python train.py --norm="rmsnorm" --parallel_block=true --init_std_down=0.0 --beta2=0.99 --batch_tokens=16384
Each number is 128 + 32 x the weight over its row's rms, rounded and kept within 0 to 255. Layers, rows and columns count from 0. The size above them is the row's rms in percent of the matrix's.

# layer 5 attention key, 256x128, rms 0.261, rows 111-123, columns 0-127
size [109 111 109  99 103 100  96 110 116 102 126 109 115]
[[ 92 139 117 155 134 112 121 123 140 119 125 129 139 159 151 111 117 118 119 140 119  88 182 175  77  54 121 188  77 137 162 160 176 125 157 152 151 150 155  99 119 145 100 145 117 150 134 167 183 104  88 156 135 150 101 124  93  55 122 128 135 123 109 141  80 140 122 171 105 112 102  78 128  86  78  95 129 105 116 123 124 112  44  70 117  57  99 108 160 106 117  74 126 127 104  50 147 137 107 113 129 122 117 159 118  89 128 138 113 137 140  49  73 138 181 142  91 146  69  86 123 155  68  55 115 114 165 113]
 [ 64 128 101 220 124 124 120  81 157 143 111  99  98 116 164 136 121 111  79 103 115 100 104  92  68 105 126 125 114 165 109 142 139 110 146 137 155 149  98 129 121  89 170 154  99 120 113 121 161 104 104 127 133 136 137 126 109  83  90 151 145 133  98 104 113 142 146 130  69  76 182 120  42  84  79 117 119  82 154  77  92  96  82 116 163 139 176 122  99 125 148 114 105 153  87 123 102 167 116 153 121 114 193 174 105  81 111 126 136 139 135  29 136 132 167 146 150 148 106 116  29 165  95 107  88 154 157 117]
 [151  83 148 140 121 100  95 157 138 127 133 113 179 195 133 101  99 143  92 138 113  86 153 110 113 138  98 101 110 150  92 147 119  96  62  86 124 137 129 142  93 119 163  84 127  99  93  98 120 141 140 104  96 114  87  90 207 199 147  96 124 155 126 120 130 119 103 174 194 177 125 193 100 135 190 136 137 147 110 165 143  67 108  49 115 137 137 135  98  57 147 108 144 139 110 182 122 134 132  94 146 117 129  97 134 139 177 161  75 165 129 180 133 129  98 123  94  82 126 157 203 114 121 152 206 119 101 134]
 [105  69 142 126 140 136 111 137 106 197 156 147  76  98 126 119 121 133 178 112 128 143 135 106  42 126 162 128 142  69 132  98 114  88 108 111 145 154 111 108 215 115 141  86 161 217 188  86 134 191 139 142  54 130 153 137 152 125 122 106 142 135  97 153 124 150 107  97 114  76 110 166  95 134 126 156 116  73 150  90 177 119  73  70 104 145 152 141 113 131 145 122  89 136 132 156 107 184 132 161 124  91 121 144 146  97  98 222 127 130  73 138 134 113 182 111 152 149 147 121 123 122 186 154 118 126 105 103]
 [122 164 151 201 133 174 184 125 160 110 143 163 146 141 161 133 149 114 119 137 101  82 147 127 143  99  73 119 134  51 147 187 154 163 165  88 123 181 146  85 110 190 142 160 163 130 146 151  85  86 111 138 129  88 142 167 110 123 100 173 203 160  17 111  97 114 127 137 118 167 151 119 112 102 107 108 106 121  86 100 115 116 194 124 137 148 126 110  93 171 127 182 161 160 152 130 153 130 138 113  75 139 134 201 153 127 119 122 127 145 111 101  72 143 152 124 149 131 156  99 141 122 123  69  94 126 187  94]
 [155 146 140 112 138 100 109 125 172  68 143 119 165 138 110 120 145  95  58 151 114 140  73  87 163 164 136 110 124 138 122  87 133 176 107 137  89 131 143 127 166 141  85 185 174 148 142 130 133 113 172 149 141 107 124  81 132 106 121 175 172 146 161 101 131 163 100 122 104 202 128 117 124  98 229 182  82 161 189 137 114 100 133 166 129 155 128 150 121  67 173  95 106 123 135 151 216  44 155 150 143 143 114 163 136 122 101  67 114 126 200 139  85 155  79 118 113 141 138 131 136 135 131 153 161 126 148 161]
 [113  90 120 140  69 129 133 142 136 132  63 136 142  97 192  70 159  60  55 169 124 115 162 143  82 130 114 146 124 104 157 100 113 142 149 122 150 153 107 109 150  87 144 147 166 118 106 108 105  82 101 146 114  70  59 148 110  77 138 164 131  86 122 164 152 117 149  99  86 184 172 135  70 107  96  99 155  70 110  88 119 149 110 154 167  76 105 148 131 164 151 125 135 173 152 171 142 107 156 146 159 136 141 160 161 103 108 118 122 188  79  43 121 118 142 163 140 186  86  96 164 144 163 122 132 109 105 105]
 [104  96  61 108 185  97 148 104  42 107 140  78 191 198 131 123 187 123 143 162 131  92 163  84 150 153  53  92  91  96 119 127  84 120  46 114 126 118 150 166  93  89 138 127 141 140 147 136  99 169 185 108 155 135 131 109 139 132 142 140 121 132 149 167 113  96 150 168 170 175 141 193 127 124 165 150 117 128 139 191 135 117 136 133 110 167  88 133 144 107 102 107 125  91 175 142  92 115 125  99  92 173  90  91  97 110 136  56  73 169 157 143 152 134 100 118 141 136 130 171 138 113  86 162 128 124 153 119]
 [173 104 203  69 151  90 109 146 131 131 155  88 133 133 106 146 167 186 157 137 136  96 148 129 120 129  96  81 140 182 113 132 143 144  53 115 111  95 109 141 100 143 135 127 115 146 146 161 152 202 147 105 143 191  98  67 140 187 136 145 145 159 100  99 150 142 148 137 169 147 124 150 160 179 171  92  99 111 170 124 129 121 156 176 133 101 102 169 129 115 161 104 132  61 119 132 114 111 159  85 174 125 126  87 114 150 165 116  65  76 149 224 133 182 121 142 130  94 146 120 134 129 124 165 143  40 136 118]
 [118 111  44 104 103 104 143 143 151 168 128 152  97 148 111  93 188 114 101 102 114 123  92 116 117 144 174 122 110 124 156  75 118 191 109  99 149 112  90 122 119 118 140  75 137 131 188 109 104 123 111 205 121 122 121 111 162 117 143  95 100 138 150 134  99 104 112 172 180 158 104 135 102 103 166 157  98 146 117 108 125 153 151 137 140 149 132  96 128 121 105 194 130  57 108 103 184 154 128  95 193  56 141 186  83 142  84 139 117 139 116 141 118 130 121  79 100 164 113 255 134  76 126  95 118 135 105 137]
 [166 155 109  75 146  99 112 145 117 124 187  64 156 146 100 139 133 180 127 149 175 108 127  65 186 153 140 116 131 188 116 127 143 170 138 120 142  90 169 156 126 102  70 120 104  96 108 120 139 131 114 134 181 137 104 104 121 157 170 179 129  98 176 142 165 139 106 140 147 174  95 125 146 110 160 148 129 133  96 184 144 160 115 139  77 154 122 128 126  54 167  88 124 126 117 143 116 128 120  82 149  79  84 164 103 101 180 113 105 160 114 180 120 152 117  93  82 144 169 154 175  55 111 165 185 126  36 144]
 [ 91 102 120 139 152 165 164 172 168 112 119  99 117  74 152 151 150 190 159 131 126  95 130 138 129 195 162 115 128  53 127  92  96 140 157 121 131 181 150  97  96 123 144 161 118 121  99 119 102 145  82 134 128 154  69 173 162 161  78 117 114  99  81 125 111 138 122  51  88  79 167 142 133  94 130  79  74 104 106 133 114 155 102 154 127 122 114 174  79 124 130 109 122 178  36 158 113 143 137 123 143 176  87 148  96  78 150 106 147 137  64 115 131 129 142 165 146 156 185  91 130 120 107 153  84 170 191 161]
 [117 140  92  99 158 102  88 109  96 151 122 124 119 159 125 160 164 103 162 137  57  96 192 194 146 150  74 139 107 177 119 147 101 169 130 167 125 129 145  95 120 147 126 107 135  75 134 121  70 122 105  97  96 163 105 132 139 164 152 100 130 108 101  96 102 138 112 107 199 143  94 118 177 161 191 119 141 151 111 116 173  91 146 109 137 108 133 212 151 137 130 145  90 121 134 126 115 130 194  76 195 148 120 110 107 180 180 128 116  94 159 192 146 190 117 113 130 116 144 147 162 139 121 136 210  97  80  74]]
# layer 5 attention query, 256x128, rms 0.248, rows 112-123, columns 0-127
size [ 95 115  94 105 107  89 101  87 110 124 123 119]
[[138 103 162 108  87 134 132 138 108 103 184  76 108 138 158 118 158 155 134 144 155 177 140 160 108 173 117 154  75 103 144 126 177 161  56 122  81 132 104 142  71  88 143  73  97 118 125 116 131  93 158 127 101 122 165 101 111 137 111 129 183 118 133 139  99  91 108 162 174 171 106 134 124 109  99 163 123 169 214 160 182 119 109 117 141 152 118 184 107 182 201  79 180 104  91 150  97 162 149 115  89 104 142  97  94 146  85 135 109 152 164 120 159 120 187 113  85 113 122 109  76  96 165 148 171 106 193 123]
 [138 152 134 100 134 102 142 156 146 142 152 156 122 129 103 163 131 164 134 177  92 118  90 136 177 117 167  65 158 140 100  89 119  89 141 130 150  94 159 150 139 128 142 213 115 132 104 151  83 133 121 155 139 130 144 108 143 119 198 107 111 201 133 146 198 116 130 191 151  73 126 162 115 176 127 149 120 157 129  79 120 185 147 194 107  91 112 175 105 131 130 127 123 134 168 115 167 117 152 114 141  68  67 100  77 147 131  31  62 145 160 116 154 114 134 138 166 136 108 133 155 179 139 131 185 135 125  63]
 [128 156  82 101 156 155 146 155 176 134 149 137 122 138 103 117 139 133 130 113 123 133  98 178 151 143 150 155 105  83  79 138 139 114 122  88  91 130 207   0 168 159 132 125 196 131 117 127 124 217  98 110 107 109 201 186 151 113 117  67 104 129 167 118 161 144 108 112 129  87 125 141 110 127  82 135 120 128 128 119 140 165 155 167 122 137 133  73 148 166 107 162 126 177 140  47  66 140  79 121 138 180  92 117 139 130 147 117 157 130 161 173 156 162 157 124 139 121 101 117 110 140  79 152 175 118 127 152]
 [126 150 123 120  99 129 134 140 147 165 144 163 158 108 175 149 159  88  82  96 147 137 145 216  77 132 138 150 105 133 132 157 166 122 179 125 131 106 103 128 114  56 142 127 122 128  98  73  98  37 132 110 123 196  87 145 164 130 152 192 164 184  91 133 130 147 121 101  82  64 133 120 122 135 171 156  67 146 136 127  89 141 104 114 118 104  85 128 188  82 122 122  54 116  78 132 167 112 130 101 116  85 134 131  96  79  47 130 118 156 166 104 130 125  98 165 114 118  68 110 111 104 101 117 136 117 172 108]
 [108 124 102  65 130 161  77 134  90  91 113  91 125 111  76  89 119 117 105 154 107 168 168 140 174 171  94 125 119 124 101 181 164 160 119 129 144 113 138 167 175  55 125 120 108  66 122 134 132 101  52  71 178 122  96 113 129  92 143 150 153 138 111 138 133 130 119 153 123 104  63  99  64  79 133 108 115 172 136 158 121  96  94  92 108 123  74 155 114 142 140  97 161  20 141 155 151 160 140 101 106  73 148 114 116 133 106 107  98 106 138 100 129  97 148 124 148  62 153 141 105 150  83  97 183 128 107  74]
 [146 139  69 114 157 140 120  70 105 131 146 113 101 146 151 134 142   0  96  93 144  87 115 162 103 121 140 104 153 160  74 143 172 123 122 220  76  77 103 154 143 133 111 214  99 102 117 130 102 138 114 120 165 101 142 116  71 122  99 210 160 198 185 122 107 104 161 147 117 130 119 158 128 110 153 157 110 116 123 190 114 122 154  81 146  78 120 121 124 130 146 116  79 107 142 104 117 112 187 172 129 126 134 104 112 137 156 121 160 132 101 119 122 101 117 175 138 115  72 144 127 130 125 140 125 110 107 144]
 [ 87  82 160 119  98 162 117  96 168 118 188 128  91 147 131 159  57  87 125 214 142 124 140 117 153  77  91 118 152 141  55 147 144 111 108 124 188 142 158 132 158 129  99 122 107 120 214 141 152  91 112 126 136 177  88  71 161 152 152 150 124 182 128 195  99 111  81 150 172 169 142 188 117 150 149 150 151 169 150 102  78 181 131 159 115 120 154 118 103 136 126  81 138 123 116  95 139 100 132 114 132 138 103 141 108  73 159 110 136 156 112 132 163 143 168 138 121 142 156  50  67 171  94 164 138 133 110 120]
 [136 212 112 147 137  63 121 149 116 155 148 147 100 139 133 102 149 144 145  99 137 108  81 162 161 133 153 177 172 111 189 125 148  89 163  91 110  99  79 164 104 113 173  92 157 129 133 132 147 173 118 145 108 130 125  96 121 137 139 136  84 146 192 167 112 105 111 123 114 163 153 145 180 163 146 105 197 161  73  92 108 140 124  70  81 135  95 131  95 138 126 119 192  96 115 162 139 107 140 189 129 203  89 142  54 165 135  89 100 119 166 158 123 125  89 105  73 142 160 168 159  71 133 114 178 129 125  96]
 [222 117 137  98 165  93 123 157  94  46 157 122 152 118  78 110  93 119 110  98 138 107 153 156 100  98 123  59 106 194 111 110 141 126 123 132 139 132 160 129 145 131  98 128 132 116  71 162 116 106 136 114 121 137 149 129 151 120 128 187 103 145 149  68 201 132 140 189 151 132 120 128 138 132 118 148  87 115 145 191 135  92 118 180 110 154 131 138 137  84 121 122 102 109 141 154  86 180 135 121 107 226 100  75 185 176 101 120 102 107 186 147 176 127  93 140 112 143 169 125 185 181 141 149 167  88 132 127]
 [109 123 131 147 162 155  87 121 114 102 136 174  81 115 182 171 137  67 115 161 152 140 157  56 120 159  46 112 177 158 137 141 104  80 182 133 138 147 106 211 121 170 109  98 133 117  84  89  64  73 129  81  87 142 206 145  91 162 157 115 127  88 177 158 140 131  92 132  96 151 144 126 123  80  90 101  84 113 118 172 126 134  93 125 152  85 162 150 100 139 177 167 109 131 123 139 132 145 113 134 126  66 129 113 157  92 110  78 109 139  94 139 130  84 112 125 108  96 124 150  83 155 151  98  65 138 143 136]
 [165  87 163 147 100 172  82  99 114 127 161 123 148 100  76 139 157 120 111  98 178 164 112 130 153 144  93 170 170  44  78 126 157 155 122 120 100 132 109 110 141 129 109 113  76 154 132  91 135 154 165 154 137 106 155 132  84 167 161 119 163 203 111 157 107 194 120  80 104 154 137 126 119 168 119  95 134 176 135 156 133 122 146 133  68 140 122  84  58 184 112 118 138 139 148 147 152 127  92 144 108 146 111  96 145 150  55 117 121 123 103 160 198 144  72 143 198  98 147 142 133 135  77  96 156  61 121  78]
 [102 152 157  62  92  81 152 123  91 149 153 127 134  81 133 134 146 113 175  90 132 117  92  83 130 160  93 101 177 116 184 128  96 114 119 170 115 151  76 100 110  69 184 174 119 152 210 127 174 102 139 166  76 131  95 149 117  67 108 137 121 144 144 164 183 125 124  84 112  95 140  92 188 110 174 137 164 156  85  67 144 144 133 133 123 116 162 208  76 109 159 131  77 133  98 135 114 128 146 145 135  80 128 173 162 111  49 108 133 147 153  85 148 102 138 144  91 113 116 122 126 166 142 127  86 115 116 142]]